Part of a small language model's weights: learned residual scales.
Each number is 500 + 25 x the weight over its row's rms, rounded and kept within 0 to 999. Layers, rows and columns count from 0. Numbers have three digits each. The size before them is the row's rms in percent of the matrix's.

# k: layer 4 attention key, 384x256, rms 0.162, rows 250-255, columns 64-127
# q: layer 4 attention query, 384x256, rms 0.174, rows 251-255, columns 64-127
# v: layer 4 attention value, 384x256, rms 0.163, rows 128-222, columns 64-127
# o: layer 4 attention output (transposed), 384x256, rms 0.1, rows 128-221, columns 64-127
k250 098:454481519497515479515507483504506529520501476513488526540483471487489462530508511496541519517468522497494515497495498496499507530502514482493481518532535518521507499493479518485515482480469528
q251 119:491503553559491511536530475476487510524504492469502491475533499534491515501481532492451497520482441522443527484490494516501466536461529518456468514488505513480547553520494494498504474513486521
k251 100:507505473508510488554460503473503468462515471481471476528516483433555519473536509493551475526464552446500541506500541451492495493521479466516499492510526518442485480501477477532485453464500488
q252 089:497561459505488489491555485516486500499500515501498489514528517507519479507521513453513518497529450542525466483512516518487485506516533440496527512439513527508503535451483523485506516503514438
k252 100:482492484489503459506478499487556505443502521493482479530508527529518505467564536470525517513480489486424485509513494514500495498486509484494464484526459484494496470472484511504542539497496489
q253 105:528518522487550481507482489521478486501515503522493482574481491516485473501481505478482492543526514533499464504473515471508503472491504466497522528523508486483524506484504493463524505502488510
k253 098:510510545556520503544483464513539497492535505518537455522449531496524491496487504509482485433479492533500480468528510505490505497522457494469521502467496494518477491481512493506494510465479475
q254 093:459497497523527517515490508496468511495514481533510499456492494494498530526516483508515544522485511455494523471491490489492480498484491499504502491490471504445476500524517541512504489503448509
k254 092:548524523502501492474519485470541515522512514508478502515492460507481478495542539505501482449536507471508472500534492515513507487549505521504500475545479527472551535497489497494488511516495499
q255 100:499529450517514482471520507454534506514508519476509496463449490566507531518534484531449488508524478538511492518485447490503550476460528508525469515469468497479508514488474491513505482470514473
k255 105:470496516513567489482481532507510502502462486489457495487488482496500512486511514511492517484493525484468499528534531464472499510486493477508529494531527503502506521457499482515490540529504524
v128 099:542522506510512495538502488486515508527493497496500506518536544522501504510461469462509519492556517501497495544515486512496500472560470516443501497513540508480491501477498500525473561521459492
o128 097:467477489494470513510480521503452494546476503502455507489546506509471456503525523543515496492514432502543498489492511486508458527500502490538519498504492549465519524504477522502525490500498538
v129 104:502497530486510491522527525515522492472510465517476478505504473491527507505432537543521456488503494531510446485488482570537512538553508497482511497496501503534470501484467549486495511536535548
o129 106:502477469492465469487498470454469516523461490446502491507473506448528489480517498482461505453562528552495524475537487556494497432506454444504506504472490543482526515498531511513540455542475497
v130 104:513485489499498542494521490527492479492489487531506487546494503442480488492485495511496477453538514459497538457480462496466510509542505468500486513464439537516535480530541541480501447498492534
o130 101:511494443486513461487493484487497493503476497533521494472514480484524484546500483476502456493525459449535508495477516483516551484458503500466514505483482478513469478472490519512508552533489444
v131 097:495482502505527526510510484499489525482493487499516531512524517527480525517546510490489529447487540510492458567491503511563508501518526467485493538503506481481518500498531518511418504490480514
o131 098:474508518500506461540518481527495476472542481492461497482528516462513478497485509479473487502516499474513528497472511474505457476536513541516476461470488547501509534514527461525509461484517492
v132 103:473487497482460469507499512496507528496504518459455493525518494516446489501493497496457473486554522454491522519494498492539500483502504511474473441490545481554447494524486525476522508525500513
o132 101:471528520479530560502481512533462501523510529511477518479495549511504462481525487491530537463504485527497513485563538499483498530549508498501459506480483523471522471508450500472491510514504521
v133 104:468492454491530482472431481502444484543485471527528459463473533493480535519526484479472500507547500483501522513511529486487480431504468499472508462520542540491516536469483503484506526503470506
o133 102:503535529486512467536530512499502528509500543511479509485472519503499437497517509497525483500520461487519493492473477511454483507461541478511529458542516502502500452539473518520522481537491524
v134 098:538475511539500485480486475453487479499526462483449513495498554501521512498515497475501488491535486503515493520489573452484490491476521477513501487506490522503532507450513507477501506502515470
o134 097:488467487517499519518492485474538499518508524575500497466508525503460453510484487505444500500520537555510495494501541470534521529527541539501437553520521511492513522520524482508506471511479553
v135 095:500498519535485544466505460502508540506491484503483470501510486504527489501467477505475485494488510535519446495511495537496505529467531531519509518478503492515520510535498487492488449482476500
o135 093:526490522524518473507500511517509487498472459557546540540507504502542535512528511487495495525524494539480531545489491480466532496543495476498493460488500528515489532481555536509467555465530514
v136 098:514466483481537545447493481515485528532521496505498429472476483458505468493515464523493483522550533519467506525476477497481494532541498490465531486508514515481510539529507513484508495444470492
o136 098:498498517476489496528495469539529550479508510516532519506545485486542448509526498481526471532484517492488475503520495519493521500507520469543510486457512505512504571480500508505482478518501470
v137 106:493500483484516506524534505490490541548502524503458519513515513488552527493504491500504521487527479506503487475473478556516568529501547447554515492545515490517495477486497467517464473526475483
o137 106:527482498497468468498483504507472487471482508492524543482517499471462535505577528489500504484510510517516523485487503479497537450496507502499507487460521514516491523496455466517492486501526482
v138 102:491496501535518521489559511496481501545545494512508533510504532477462564501465465547510477509476506526509503514493552504504494494533494470509480461480477488465470450516496490470537506499510520
o138 103:467494466526499481508498511525516512491482506479507468461534481524539502525479510471499491508511503494489499513474505509510483476520526507502494534517473453496499478480504502513508529488460519
v139 106:515499481503497521473535531509489527521546469492482506487449496486464506508456514515478492519479503457491533445544507542515553505511508503471489460518537463507459513496544466445520500492471561
o139 104:513524521485520461506493523532493534477458505526485491517512507549513493499461520487510542530509482536518508478505503544495514474508518477502540530529428511467505525475530485465528538500461507
v140 106:530481546502497512485500524496467457528478472509487464531528552497535514518479501488452474495513527498464517494494465515528457535522500486522523517504472515462530499517503532523504538515500478
o140 107:502502467483491500520475490473517516549518489527463515503488499472526517514475558535503465503524455499518494504479567524532503533449509469502516502524527521532506482515474553493464501510450506
v141 105:497535525464496510531512489501538479511529506462500478473509510530486524495458413474483516513465480462485506507513517497528487504487503469453495466488503488486448470458469479497534526536515518
o141 109:462496510500530450520488506469481508535488499491490510505487497472487467530522550451495454506523514512496451515530461470459512500495499460494481488533527514474525485502496531474493512503489491
v142 087:522507481473481525524533492486536546486438504511527501485483499528496489505514469522503491496552465522489508456489474526466514509519509514471485560484469470519506503529486495498555462479527507
o142 088:510521507491472517505500557539514494524503495512483501540537510455524470500492492475513494483489508475452532484495468498508494540444490545468522463479465466485467487494490501516476527496472476
v143 104:530495507466495477547532481489543434511556493483510495501476481510517497467450497516490475492540522503491497538476553512505477499525492526491507500526540518497481509490502466501512511520523461
o143 104:506509465484485508501500479514501507524496530481429493487551527518462492502499535458485507508467508536500486507475490505499473524495508486475477486515521541524498491520467553507486475484496518
v144 086:472478491480511466509474513474494517520495488459460498524477483494525478492519546502526460445504526484535516497492482480533480526488449496478514504557489487524470506521525523498506500479432493
o144 087:540477503474512515483491465481501537468501531523493508484483513498497526498535475512503526530531468510517467464537485494490520488491549499530496499473467529499525451503477494485470543531493532
v145 106:519535529511512503468486517470473522518487522491515503503481501474516528512530536501476476499518522508537521528510472479511497463500535496476503441550495513536473506489554501493484535508465486
o145 104:497496525509479514469533491471529503494530479514533552456483471505482518495491479529498524477519485518519510510494518483483538472519528483557505505511522474506545464497506543497520522472527534
v146 089:500489481483472561493492529469511484480453530481488514490525501455513513492465510472472485520503459512484484495508515532486557484528537549502457502502556492520510489513476442494513510495537483
o146 091:485524511505515441500505524505505508490474451537431513515492531506526492487522512471488517512486496507481536491489494519477502460520494497490514479530483508476511507517536506520472548481519481
v147 092:478496531531522496504460497527556569495517543530494502547499527518513487494549454460534481495506487492524486500475498488486506500495453478430507521495469513501528471481468471516496507486459484
o147 091:498476447511489524478517544541467501475492513462488477468527502499464490503544497522536487473472493497481522495522489472507464513481525552525475491414497462460478532532462516511535468471502543
v148 091:462490467496483494486473503458524531511529506495472468489526502438526506481459529545502477505522471549495496538497522532507484459487520543488515519514559470499484524497493470526554523519515439
o148 087:467466484523525498511425532491485473535493506530492547515484521516529482474498521464500513498497497493506523515562470473541529533501517500535439459532527520519496518486540503457499511435544498
v149 115:519481478467496495482535464471518503520505519467554487478493515497508518474539551536488487500518465460480514486522515498501523499496512490473511504516479505499507487482436530514514530500538490
o149 115:452493478474513518482502519474518507476511488537458459489474473542504499489464475462506484506488514520480512479495523519537515540516497477486542436487489479502476499502489492510511486489542517
v150 112:524491481473511483461517477508461516498490488506520497482503471486467530538550505500519459460505509492500551467515501522528486526466501480497521471458484487521486486485507512556502477484510480
o150 114:481495539534476495538458508513537507518508490531485486530498547496481513485509513442483540509539510517508493513529515511501535559480499529463508552466558491520486510493504537473530549527488511
v151 089:486507497467531482498514533486492492489520502484534501465491487539519536509494497482468499514499463487543510510537538484480531496470478528440503456494492509509472506485501467509494563487465503
o151 090:471508546523470478481533530513543503485458436502494485531510479509478475507487470467525526501511483500512502505458524526452511465526495482536519509540477473467491484499467533525521528462532522
v152 090:516484503491475503536490502458529499506490500507478518566531489490476460496527481486496452494544495491513528490496552481490508516499513507498475493514526506527497514485498505475554506535542509
o152 091:529493466502508508472523543529489497556505518513467472488472501544479462494501456472486512494500473461448517494516468472526472490464479527495496500520470484484502512495509515471450507490471470
v153 096:459473440503550516448492537504452482500517486514510512457467484467503495535472494544451508525504498523499422505459530509499503491521492516473491481525505518489453505495468472501532535514513522
o153 096:470529504513470469489490475488507518463524492478534503499494469485544487519491481483522478461494510462516464473519505505477480501481536450532470528514523490537498494447521465500491528485495472
v154 103:510475480498491507508482517522474522436523509476528536481505485537451497509520521478520492496536501473502538490480464495511536513516483491500481490484486540473483483517478461516504494473487500
o154 106:515537509503548513492498494531497532529474505536475493470499443495555505473476498548498580485451492510505508485519521495464470515494527503520539520500471475479534486477521513504497511526517488
v155 103:479490532472533483486492493525493526487522553481488517479520482499469437477539513484527509489528512490559464512562537498501482482476534513493480541504478487488524507490535496507486488475501507
o155 104:510487492507475488506485508545526433478557517520483524515509542499499495514505470490491484522471527457477506484506529500461511487449505466539456515516511489504512545491506532483483507484520514
v156 090:534508558514489456478504480477533444474449503536526485487484467533480469465515528551501504491517508502470506490522498483515506467434509493512481481472528508557512561528450532511516488493463496
o156 090:480500504514480517468516513493509484506507487457500491510451456522493562498464455508522523476482522517501522505497484524484489491541468532474483530501543479484517499507535453500505530511557493
v157 104:421508556534531524520486505549500482491494474461504532517509535482529522440479519489507512442442486527487488530516496507494453537438492508527498513501504493528483481504477471501503525479498498
o157 106:539485521483502552458469513505515519478505473516483498479483535488483485478525488525548526505547480519507456542501478541525520524482493488441462505536517540469490505477490496475522467513508508
v158 106:551483473511489507530528524533512485538470464534480493475522524467488479497480538516478527448524504514513501497511452477478487494501468465504465470512536514500532463486478458495518510464448508
o158 105:489461512480533515518522472511484522479537481466467506478532501534528468484534549515527505456503436503495501499536505551494497521470500526477506499510520496507545548472483494486541543530538483
v159 101:478524466510515453501502503526503531500453517532536484481466464510480511495478485481469503517535544516476496492455485533462492488565515505514480489491472496497461519486514507491538496495545483
o159 101:512493524492471472531494510506494456520540556495508490519490452516485480522510468510489492455468490499451493534501528478514537501468483475504532514536511500527498434517462485508504505502506466
v160 095:548530473513524501490546493477516467488479461489523469489497450462496506503505493513488443517464521522462496510533494462472452482509548523490508480545526480509488468511472525493466501490525486
o160 094:524552522497511483552532446472501523526501505532491528548443523495534493483515465508512490484570471528494529530505479518445494495516476459458515493463497521506491451543499522502480462491507492
v161 086:523519472483511474502511493470508442497489523495544463515478504493478471524515474483499535531486524468490481501486505511493506516485533502492491494488475485478513514487484514489511515475497512
o161 088:501499491506500488456509521511520453506499501484455498502526497561459477480502499462520489484502499514476511480484533483533550504497466511502479525487518450514520476491487480491530487491458559
v162 100:523507539496509479468510482463513473520503468477517456491490517456502497473487547532499466514462456489471491486520501454485458516520515488496538497521505511496517506498488478460531488491473516
o162 103:498511499486539533526485482532532549502517498540500483509456534503517492491481507456492448480506489529495532466513493496535501520452479498519480502482502508529448477479457546500487508490492517
v163 102:487475486502503498529520490496524538524528510489480448484542480520588474454498491512503483522502483525532535494478490520488504517513483511515545502465508478496498489486505474487448456484496467
o163 109:500490511464496503512498489489421453494522504504528510484500506535478528497534477503518474525530539497487478534483532509494498430482476500495533503493442511524528523520484533473499469462525459
v164 099:502509483509486474519540512525498547480514520505551557515485487509498513509515521462466498500529501484518499530520490508510499461532467521498523505532474507499526483464507517478452515525514489
o164 098:511518506532489505522527494521508463493509518529513491511499471489496514486520480523476532461492503475521469496450502495490453496491463514533511521476470495429487501506518476499546476497500479
v165 104:491459537500535508444504501462469443500496507509495482486503514493545515483500521524499491472479501503496494553515468503500473510491541475507505484484529527498524512537520503485507507479494488
o165 102:497471495471551534529502496531527501447538510464447490519510571524528471486511464484469502485503538516512549521497493476507505518510453522500454499476478496475490439520492496492485494488500503
v166 099:500521513497497521507499516533500499480527452532490519543528525537445490481549457494488496460498506503543540496492491502500511493445512479538481498501485497517507507517526495500546457481510522
o166 097:558521479536519534496475532523483486474564518499560475499500487483473505464471472484492524504490467498497501483472481508466464495503542528504512482537462508498456465530536509467471472519521496
v167 095:503474513495476473527473513490512515491485482525482509506530522508481486500488497494492562489505487512495495522494522508524531475475532533500504490508496521463531518515465505527502498496514476
o167 094:522548462504512479505525476497434481463511516515456476516519515499505528491470543530486484513466467505476472500492456485507485516547493508531461467528507552459486462511474504532494549499486523
v168 084:543489551485471432503487467447507506506516450484505478476457509522494475471502493542455472556505515452470500496488516487530524513469489527489532518503476515513534546476515514536494483512484524
o168 085:480479500492499523520524500510481560468462442494525514553569523541488538520485525488485467540547534495517474497460538507489474513553508473496474476484504496464472501516503491488486491511508560
v169 092:508531493481513555480511497507492531486481494483493497540480535462469481454491480465493486508473521497477478509501472561514501512461487502498513521504497482446517512537516513482485484460469481
o169 093:504543547508487537524452551551489532494555527553470561493514493528528487523474525517512485534495478457505472497496513512493527520456498535542499482518482511542500513459481529464503520510500488
v170 104:491493484490512552458515516506497476498545536541519519493489492529466506461494488460554484486529499486466453528473474481496515516505518492476477472467486574474533497499468515462484521480433480
o170 105:470496437507500466492488542499480515453513523501528520469509491505538457531483463506478526475487511495522498522537528508502484519542487509522479543490511487485522528504497523529486498504546493
v171 089:553483494480471519452543540482486510479521496459486497489517513490472462538475491522464488503508483511509498511502485518496513502461472528495493536535507491509512537546514461494536525509503518
o171 089:483487493512508521504430520500516520522501512521481525520521478507508466456477485466497486521474455509499468486498543513501507498481500491499449511483477500491473530468521485476483478541525512
v172 110:504461552514477505481487534483522506539490454571473499477477449509501540524521507550505500495473531539509519473508493513520494483501526488511533491532477495467519492543525495543528479503499493
o172 113:482501468538520503532521480484518494455476493512528487511542488522539496488534505446509544509493517561499479536484483500493514488486460509487546490491545518518497496459515452507487472509517508
v173 102:523533540541463541512522476492489463512493485520501487469502483530523472490486507509530511526487473514439576533497473469509569480518490513481528493474499502488527470504508474460535506474497530
o173 106:508534506496521500489476476510498461488508493492520483531527462520467522503496533520515541533498504534519484497471537485488465492524488459493503515547480488494472441515503510519520524499462524
v174 105:565465483509490464450515497504505520472485495529532508423471470513439477515511499527528523482515499498488488501491514480519483495519514494514487472497507474513532503517486486484493436467504494
o174 105:538529537501488507510519488499512475493486549476464507510494473526540493497483516459465529497520496534505493460516516488502493545559501537479542521486444508537497490518490499523518472470506466
v175 097:529496498475488522461528502506453493554477499493492472532526526494489529521547445529472544459445535498596477501483520493482503488523513498514502461467464498507495502511521484514507485507511475
o175 095:493542515509496546506438492455555498476527525530490461473503491498495459518489452477530454516503469526495475489524476491536526501460532487484467558502502476531476494500471486542497501491490538
v176 090:491509544449507481503539471493507514504472513462510494491515539513501495476512530518554479502524465513466512481492498515528527523510461483492496507484478510523530478518505512481500505487444484
o176 093:507473483478492529511476541533487495488500491493495478488529522465500494530491526528489465481507494504537483460510500506520482534514479498470467505484504482466465500508494525516468495515526509
v177 104:524519485423476479532530520550494499524494491436497490498461498492501518487481471522500511540460463476504483486457508495523467481492521457501456489536469475506459507540512499485483495509516548
o177 103:507529539486534549532524504500560500520520516534539491499530487467512500489496504463501504497506515535478508484537531532484482515512473465527528501508480493489554484472472514517436451504512489
v178 104:520545541497477493505473504491511532500464535482480494457501466478523511457512493532522508552472492476481467486517490539498488484490523520548467516532517489521479503508509475506491465497507506
o178 101:494518524484520508499505510470517527486502475525503488512509488501507534526526512529506511510495509539482514500501539511507514467476449461508537487509460499486521482486497515530466520533498447
v179 105:460488489486508489506520527481506443533542553483517461505511488499530502503492522501506470492493513465457538477490465504522454532517526507547451479483544488541466527517487514476519511479477475
o179 098:510498480447520456480536492523512478454513481480515447491486517532516512452496505517461522496466508540502563521492497530496511481528465474466514475492514504505547452504462500509477504471517477
v180 091:469501523519496492485455436538510550506464496503472510517500483502484523443495487453527499479548482553458527479493494516481465488558488490472490537475508491505510505511504552512473498510496507
o180 090:543510457525461508509555529473498491463515520512505508460523530423520515521496536510489477466470498492508456497531504504481491502537508498488496473492530508486550477498508550530515551458496468
v181 103:514503464485463487493501517528475520484518467472497519524460502472525517475515486486509474533492526474506500487519465519509551487536496513532484473537519477494502523479517499507503502471483476
o181 103:512507468478542543488453520456497543452515537504494510488524434524510539492517523545490518504507446538524474496466550526510506500476505488479519504490518528488480508498454496492541550518509530
v182 096:508481522499495515521471492508524484489507513510516551503466529492535482470478480485520471493519506511501466506470500486522500506567541484512490536484458510489509519441503497489538513525599472
o182 096:479457486502498506505495493470502508503521510479508500506519522445495494484479493502508492499484574492530501482561545480517492522467473484496515491510553488535475550529522486469513475477442451
v183 103:525459496506536529552481510535536472516540484512521502507486481543457523479432498466493532446507518483501506493500509490529436525476507488480471472464506483504483483489500506480497533508489500
o183 103:491549478496484479479507491520505516494491515500468443479507510538512493520489482521466557537500479490496486519534519495505514495500489484459474528552486503496490510451518544463542537486501447
v184 088:527513475493513549465491489496479524495512487518486458504519519509521470507495492497500489511492519512490498460509472490489511488477542471521501458511523511477557496533512490469498477449461471
o184 088:536536501511512454527557472497474493454526510563543489513521472532536519483477484519485499513501496557513521500500516521472533487520460480516514455507496479540524513516500509526460508500549494
v185 108:494495467517490519475532513502435538492502483540541464563522482530504535513492453470494472507508476528520512518515499484466509484477489489489516508509496551483478507527498487482501520514565523
o185 107:494516507491494504478459532491516486536498564484480496502501473501500501449509511466529517515504532515476498524488559519545500515480473492534520490525481490498509524521476498498509463554459525
v186 097:467484539521471513480512505506491499505531503514488510495518470499503510507517509467516505505482525492477512465538459500476456560520495505521526492498469563468488476503527479503513497432461504
o186 095:491501525501514488476548527535545520429509498530492513485534466496519487513513485489456509571464484517533454485460525534461545500482499501512532495457489498510512494477448524501506511509487513
v187 112:537526514512505519470498472528459528497508525494464506487450482428540520491478486522519503499522526525516508500502526522533517445510502500517505504521520447532468482484519485474536501499522473
o187 110:506491473502475463519495523514552521512504532479535524504500467486488540483548472506514519532537487495528438518536492502479533520480498486476500495472468462491507546495497484478487516488483474
v188 096:480470471525478494505505479441527541486500472507508525566524491533520485524492490463497506469498490508520518442494501484494537513493472506507513506509528513553543510498475500504556513475545491
o188 101:518455476477498513474541532499473475463476520506471467505496522519492527483508497515488492488521541510472496505478497521549474466537485518456473511493475474493501502552538454482464481520516537
v189 110:498509525456516499474540492530542502539494514495498486449519458525522525471528518465495513509501508486493511429487451496534469516480489498513481476473520469434519486505505480464487488469502529
o189 115:506541537483484480517526526518511508465512503521547474512489486474497505507485509495489473471508480523548495511482529516442514451485472491537495546523495502493528509506484503536517498498488476
v190 110:509463527528457461527489533496505534556500539487515541465498482507502494506476493495536506533515512479492519468507485501523516490552502517526491527497503457485520440537546513495471507520460515
o190 106:455475492462517527512458498461473454520472503521502538489512492497485515523520518559490529520526510477474503499472545446489504457519472502506510546505491534463521518510493550473503517491484481
v191 098:493496502514543500509525537514456518460485477506491514530559485468503486522530473509492504488490530512517508483496564470430535493535490543498465480509473527517496502512511506480534546527505488
o191 097:474509506502508502487484515518498524498531479484500509448505516462494466509480473533543443484481473500461492501496510503497484526496553473491515543474479483470477488484496479488417509515494442
v192 106:528503486500524496450516538507526518511491478467491499549539509495531492491477499497507516475491473486520535477521476510496500532481512521521491480516463495517519511512487494484527549549488494
o192 114:528560489543510476532494503497521503464510490470464481486506490466476481470486478518525494490473502499516501462477520466523485487519450519510492543502516506489501500463548485448458466517469440
v193 111:504451499519509504495443549538478472482516511543486503463495479497496507524521416522485481506503519490561523496511518467477524470496522486494491505507491515508516502482493471484486468508493489
o193 113:504469432509511471506493475477536506491507488530527491507562512498482436492530512488517528500436534526478462485457451508474533472499522510449537490519523491498455521548526485520498536477475509
v194 106:505520560516501492445518536472479486496519489483549532463493523550458464483540448516468486502503513503559467471464526491490521503500499445503533488515496513496478495484490474490462538525511495
o194 106:480480494534500499413481473468471504471471469453500451490476486518512513540476493506562486483469495520511514485477510479453476489484513500519433528503500503450526498540511521501486510486463513
v195 100:492484523489508512502493505505484476530458485493495497480512538477500514489552484510468491471465527523524518502506472495487549494523452496499481461538485503472492447507459506550495473515511507
o195 103:489495450555510548493434468504508514526541480488520489515460487498517488453514494514535494454499479493494483524448470514487488494528489470484495509498490450476445493525487501495481514540467480
v196 106:522502480534471525523537496497527489527454486481474525469518514536515549511524504503500526493482491484438516497448473529513498524548519484532493503469520445542477503486527509477510506473537499
o196 106:505477522512518490503486529453456493494539456512482515511506495508501476526493492492457521501523466531489480525507480522512497503503505528459541501560459500470508482531507503505482508513484447
v197 104:484549480496479520545521522501546491470521493501473509489511500473516528472478524521531461481484541498483498435506498499527518506495516458493537489528532486459466452520537477476513467527516486
o197 106:528496514452531498495496500508449536519505499480537513460500464478510489493482472470490505520523446510512504511519526501482554469462500491532511451511484516497504506519476504511521487492493482
v198 107:532495488530525491512475484526504509479503506495527482461477482496498545536502532478511542476470480457489481496518535477465522552503511488484519505458470491542558512499450478495459501463477543
o198 106:501492561486489510497520507513532534476456467528466512459465483506480491477516549493519507465523517520463509487481498492485509534476508512522540555461497506468476540494495508526538500465511504
v199 083:465506522512511502556496489545495421482499529477494556470514495511498507513495501498502522519484493487529534543474525456521505450485497492548479486494493507495510510488485503492502523519491474
o199 080:472491507485506520539520470484494469518526530469475525453502471486481524489467526525504522450453516466500507502463495491474501518488520521497491516537554482490527487495527465521505488535517495
v200 084:449511537509533501488470487513538525485519533519483491470520521519455492521505511512515544467500506515490526473498512504511494467409489501494503490474499504485446483524488454488537509479471495
o200 081:503549517518472503475500541535480467516514475474491484482491539500499500524488495525539532464477461514531497541493510505475515473514515529517474500537487456506551516514509510507460508469502464
v201 093:462534458482525499510561521529494482510499515477506518486484473510507473518507485483496496496477490508489454499481511490480520520507565473516471517516458489524416453502462540496477503547516555
o201 094:549514500512471528467492497482522465509499493527511474449501510487486515540520446478504491482483531523448487494532449509480504458462489414496486514514525503520515468462494481532493483511494474
v202 099:512518487515502511498453506510484525477523461501495515473496520491560498534502520520500524480459510568468547505505479522460552466509503511466537527499518476509473477479528481498527517490523467
o202 098:524476494522473446513500464437467478469475473497530486470485449509514534514467487493567498518532505477530479517527494484488491509477530491540517496506479458482490437517494518472461492468500473
v203 099:526514497508488512472479495492502464451469479503487490467468525484483518542482513511458515517494506512499490486517507519489520455492504552475509504585524520484467490495500524478517465476482511
o203 099:501545536497490477503531465500479516521470507523503491500502532520526538506488514538486502509520440547500520511474500556483497478513545499496504455530461511502475463542500525523515489519495527
v204 115:450454461484501500508500511506517471508520534443493553532492512468494534495513491484488494455523498479515489509506498452525496472547488458508518469538491503518516521521480515503507495498479502
o204 112:523470480489514480523490433482528522480515496557449460473490494479518534468507531477527487515453523450533488452512500529533498475496540494527480529487527486506473499522482479482506527487487493
v205 106:514523450478477541505437557490473481529455519487494493505507503540472490527517501468499543450468495515527446474492490497514487513490541462491493511520458483465465481508485551505494477453478521
o205 107:494546531501515520477491474486513501432544473495508480496506498509520499500476462499523485519512476477480523460509503528521499488526497527523509471540509522508492509469490487514477487518494474
v206 091:467520461495488497504484490470504532474503477452500494499470544522502494501471553482477545498471481464482511530558507502475493573497522514510447529540503497445505497506540483541499492486524510
o206 095:519520511500517472525512523488509488491457498507497472536500552494492486496484508499467483540506490511498509447508514478499521527467520503488533438503491519539475502483495489502518543505491526
v207 094:514516547485560518524530522495560466518533517501503468525505504523508475492518434483529491505482540455559519503471493527484527490485459498545490438516532512462536477566488530508512560496482498
o207 093:482525484518508546546483477497491500501496491455514498478538482522491461487500538522506512488475474547468539522470492483491509474574449513525492518505471556492504538487494514519508497530513521
v208 102:513517469512479489481495458501505505515499469513497503506503527443519531481538504495498523521491483515511503502491521494498496443530478514526505490503515525544449505441465504487541471505513502
o208 103:534481523508525507496496524548550488514462517541488486486483479528498490524541490532527520516496468488539495487487465498490472491499548484516484478517478454486465516518525480486508495487477461
v209 097:526516478532515473494486468527499509510490489468480510503483497520525494526471517535444492500490510501467526516484535523504524537479477514470451512511478486502513484512494500494516466538478489
o209 103:493491512464476515507518512522492492515535492549490482523549503517493498473484496470482507472506515530451469493509514487517524569497503500503514465489527481492482533499478484497452497536481495
v210 100:533505497495533530508516492474569515501487446525511524524476458521499485489537487494482522520489523478511568476504471498516485500500473505501519417527469449501542512486503523543513470479483487
o210 101:520507514521485497544488494540492545480511471517490500548515517537466498495528544511565526487537528484486543496474492477529499505515525495467532572512517481491496498517506496456504513529506512
v211 106:500511510485500510464474488534481506512502521489519525529530475425471490467480526506526483486467459507477546466494432501557496482541496461504521511510515519502525438496523511480491481504489488
o211 107:491532507505508488529473499475521490494496508516445499488475492479540542521506507480539520490506528465543560476506474454506509454422513529530482490512508491516490501499500511509487494525508435
v212 090:529508509531516494557457452505521483479507510517508479519485473505519478521509542480489482505458521519498489533520503472526493495491476522502470539529500474497494472500467479521448497501489494
o212 089:472526526521526484529539432525484467521509512495513522482501526504483543487517504536517523530460536507459500515522511455474465512508479468520498466453505487558517517491538474481475504513525500
v213 097:509538459505506503469540499502520543491531497461517561494503500514527536505530537502522519474500488538512501482464509498483507520506524519521535500501528522542464496512535457446477485503515472
o213 098:512433514478508511503479484500500517463468462547476460520478528495479523522537475473499515492497486525490521532510554504485509493478521506478473562473523487447502513560487529471474484491514510
v214 099:543496501489494455494446494485516517520486467525502486457463514477575474472482571493498506477508517556524495517504509496472460493501462487468485514519500487468519522486497527455503545516481503
o214 097:498480505498526531495520496444521519470500560521490485497475503470534464507475449555511494497521504522497491461557498493532538538491495519507491499511521496518540488503498500497539550467473514
v215 097:469446466496532514459509491492413450495487497529501526526553473485517504525513548499489503477487527477532474528519456496520504496503519550499512462521476510446483516454514515527511508514515505
o215 098:489560527479494486483471472524539496436506486518480482527541507505506477424483505509508515468502510467518519486477534525508488472489466448500488533508530456549490496464490468481526499537447510
v216 113:470494494468500500551538482501540480462438502476537515496462551511479489509505520509503446531539516495485491497483469475498523522494504473501503521478473482493495516530480481498505497472508509
o216 115:533492511497486523458486503548456541554519521499502510524508538489510534482537469561495505471508498519504503465476515498469497473462522537454524491487510502486475500523519505492509516538491542
v217 095:499478478511517564514511488511483485489475469472524517521513503498474505504528497467471496485503516498468496532548465483543514515452493503517457484516510510531531514493442502548463494438499474
o217 097:521523532543479496501486492465526518518528452558457516464500518492483476459507504507528555501528493536481513499497453529494480521492496498507498505505508509508510503483549459505500458551544491
v218 101:467523532498497497520458550489491475479495503487502481506501535513515508503469541520489523486508452511492502537490482471468459498453502496498505496499519515517507498524454474493495482494512487
o218 102:518516475506462524445500495470502489487498497495534498485478523500534497477487530486503514445488506522499455467536484516550490546527511527515494484513490511509490468472483530515517547491492501
v219 100:477492497485462515504458474519509455482483513494455520519488549489516497520498530489524500481504472479475521532550476542515526488490503505460487507504453467513497486492511536501457465473456556
o219 101:486527517504482486530520492456487482529539512519460524477509520451490492465486508520446499490494560501517518466505477508487517473472470530514490508468503466538538481491500537492513524479523509
v220 106:493528538494498491545517515483509464471496477520510528534494493484473496474505511481486514477507498508527479462501484541531488472536511505549488483511517538527500492481495522463488521498473535
o220 103:486467503539483460516529509557485480480559491509509516498519534502488495502526486494488503524490488492499502456520514506518513456529453462479461489542468539474492504485483495482542520540503504
v221 095:479504503471480497495481472504524495460463471512505515467484500510506471495505539515484505541494481507473446545502539500519485492469489505443490485510467500505493504510445538555482464547535507
o221 097:486512465502483516478517486494481516516476500536483473535443473523465493475495485497499462442526514460484460515498469500497474536516486442481491471518517487490483507535521526507505490507535480
v222 102:533484531495473506512502467507526544460498494492493534470550479475500476487537477516512480519512483520503524516514511523529480482465505470528474475480558506520481552486452498484518526474531487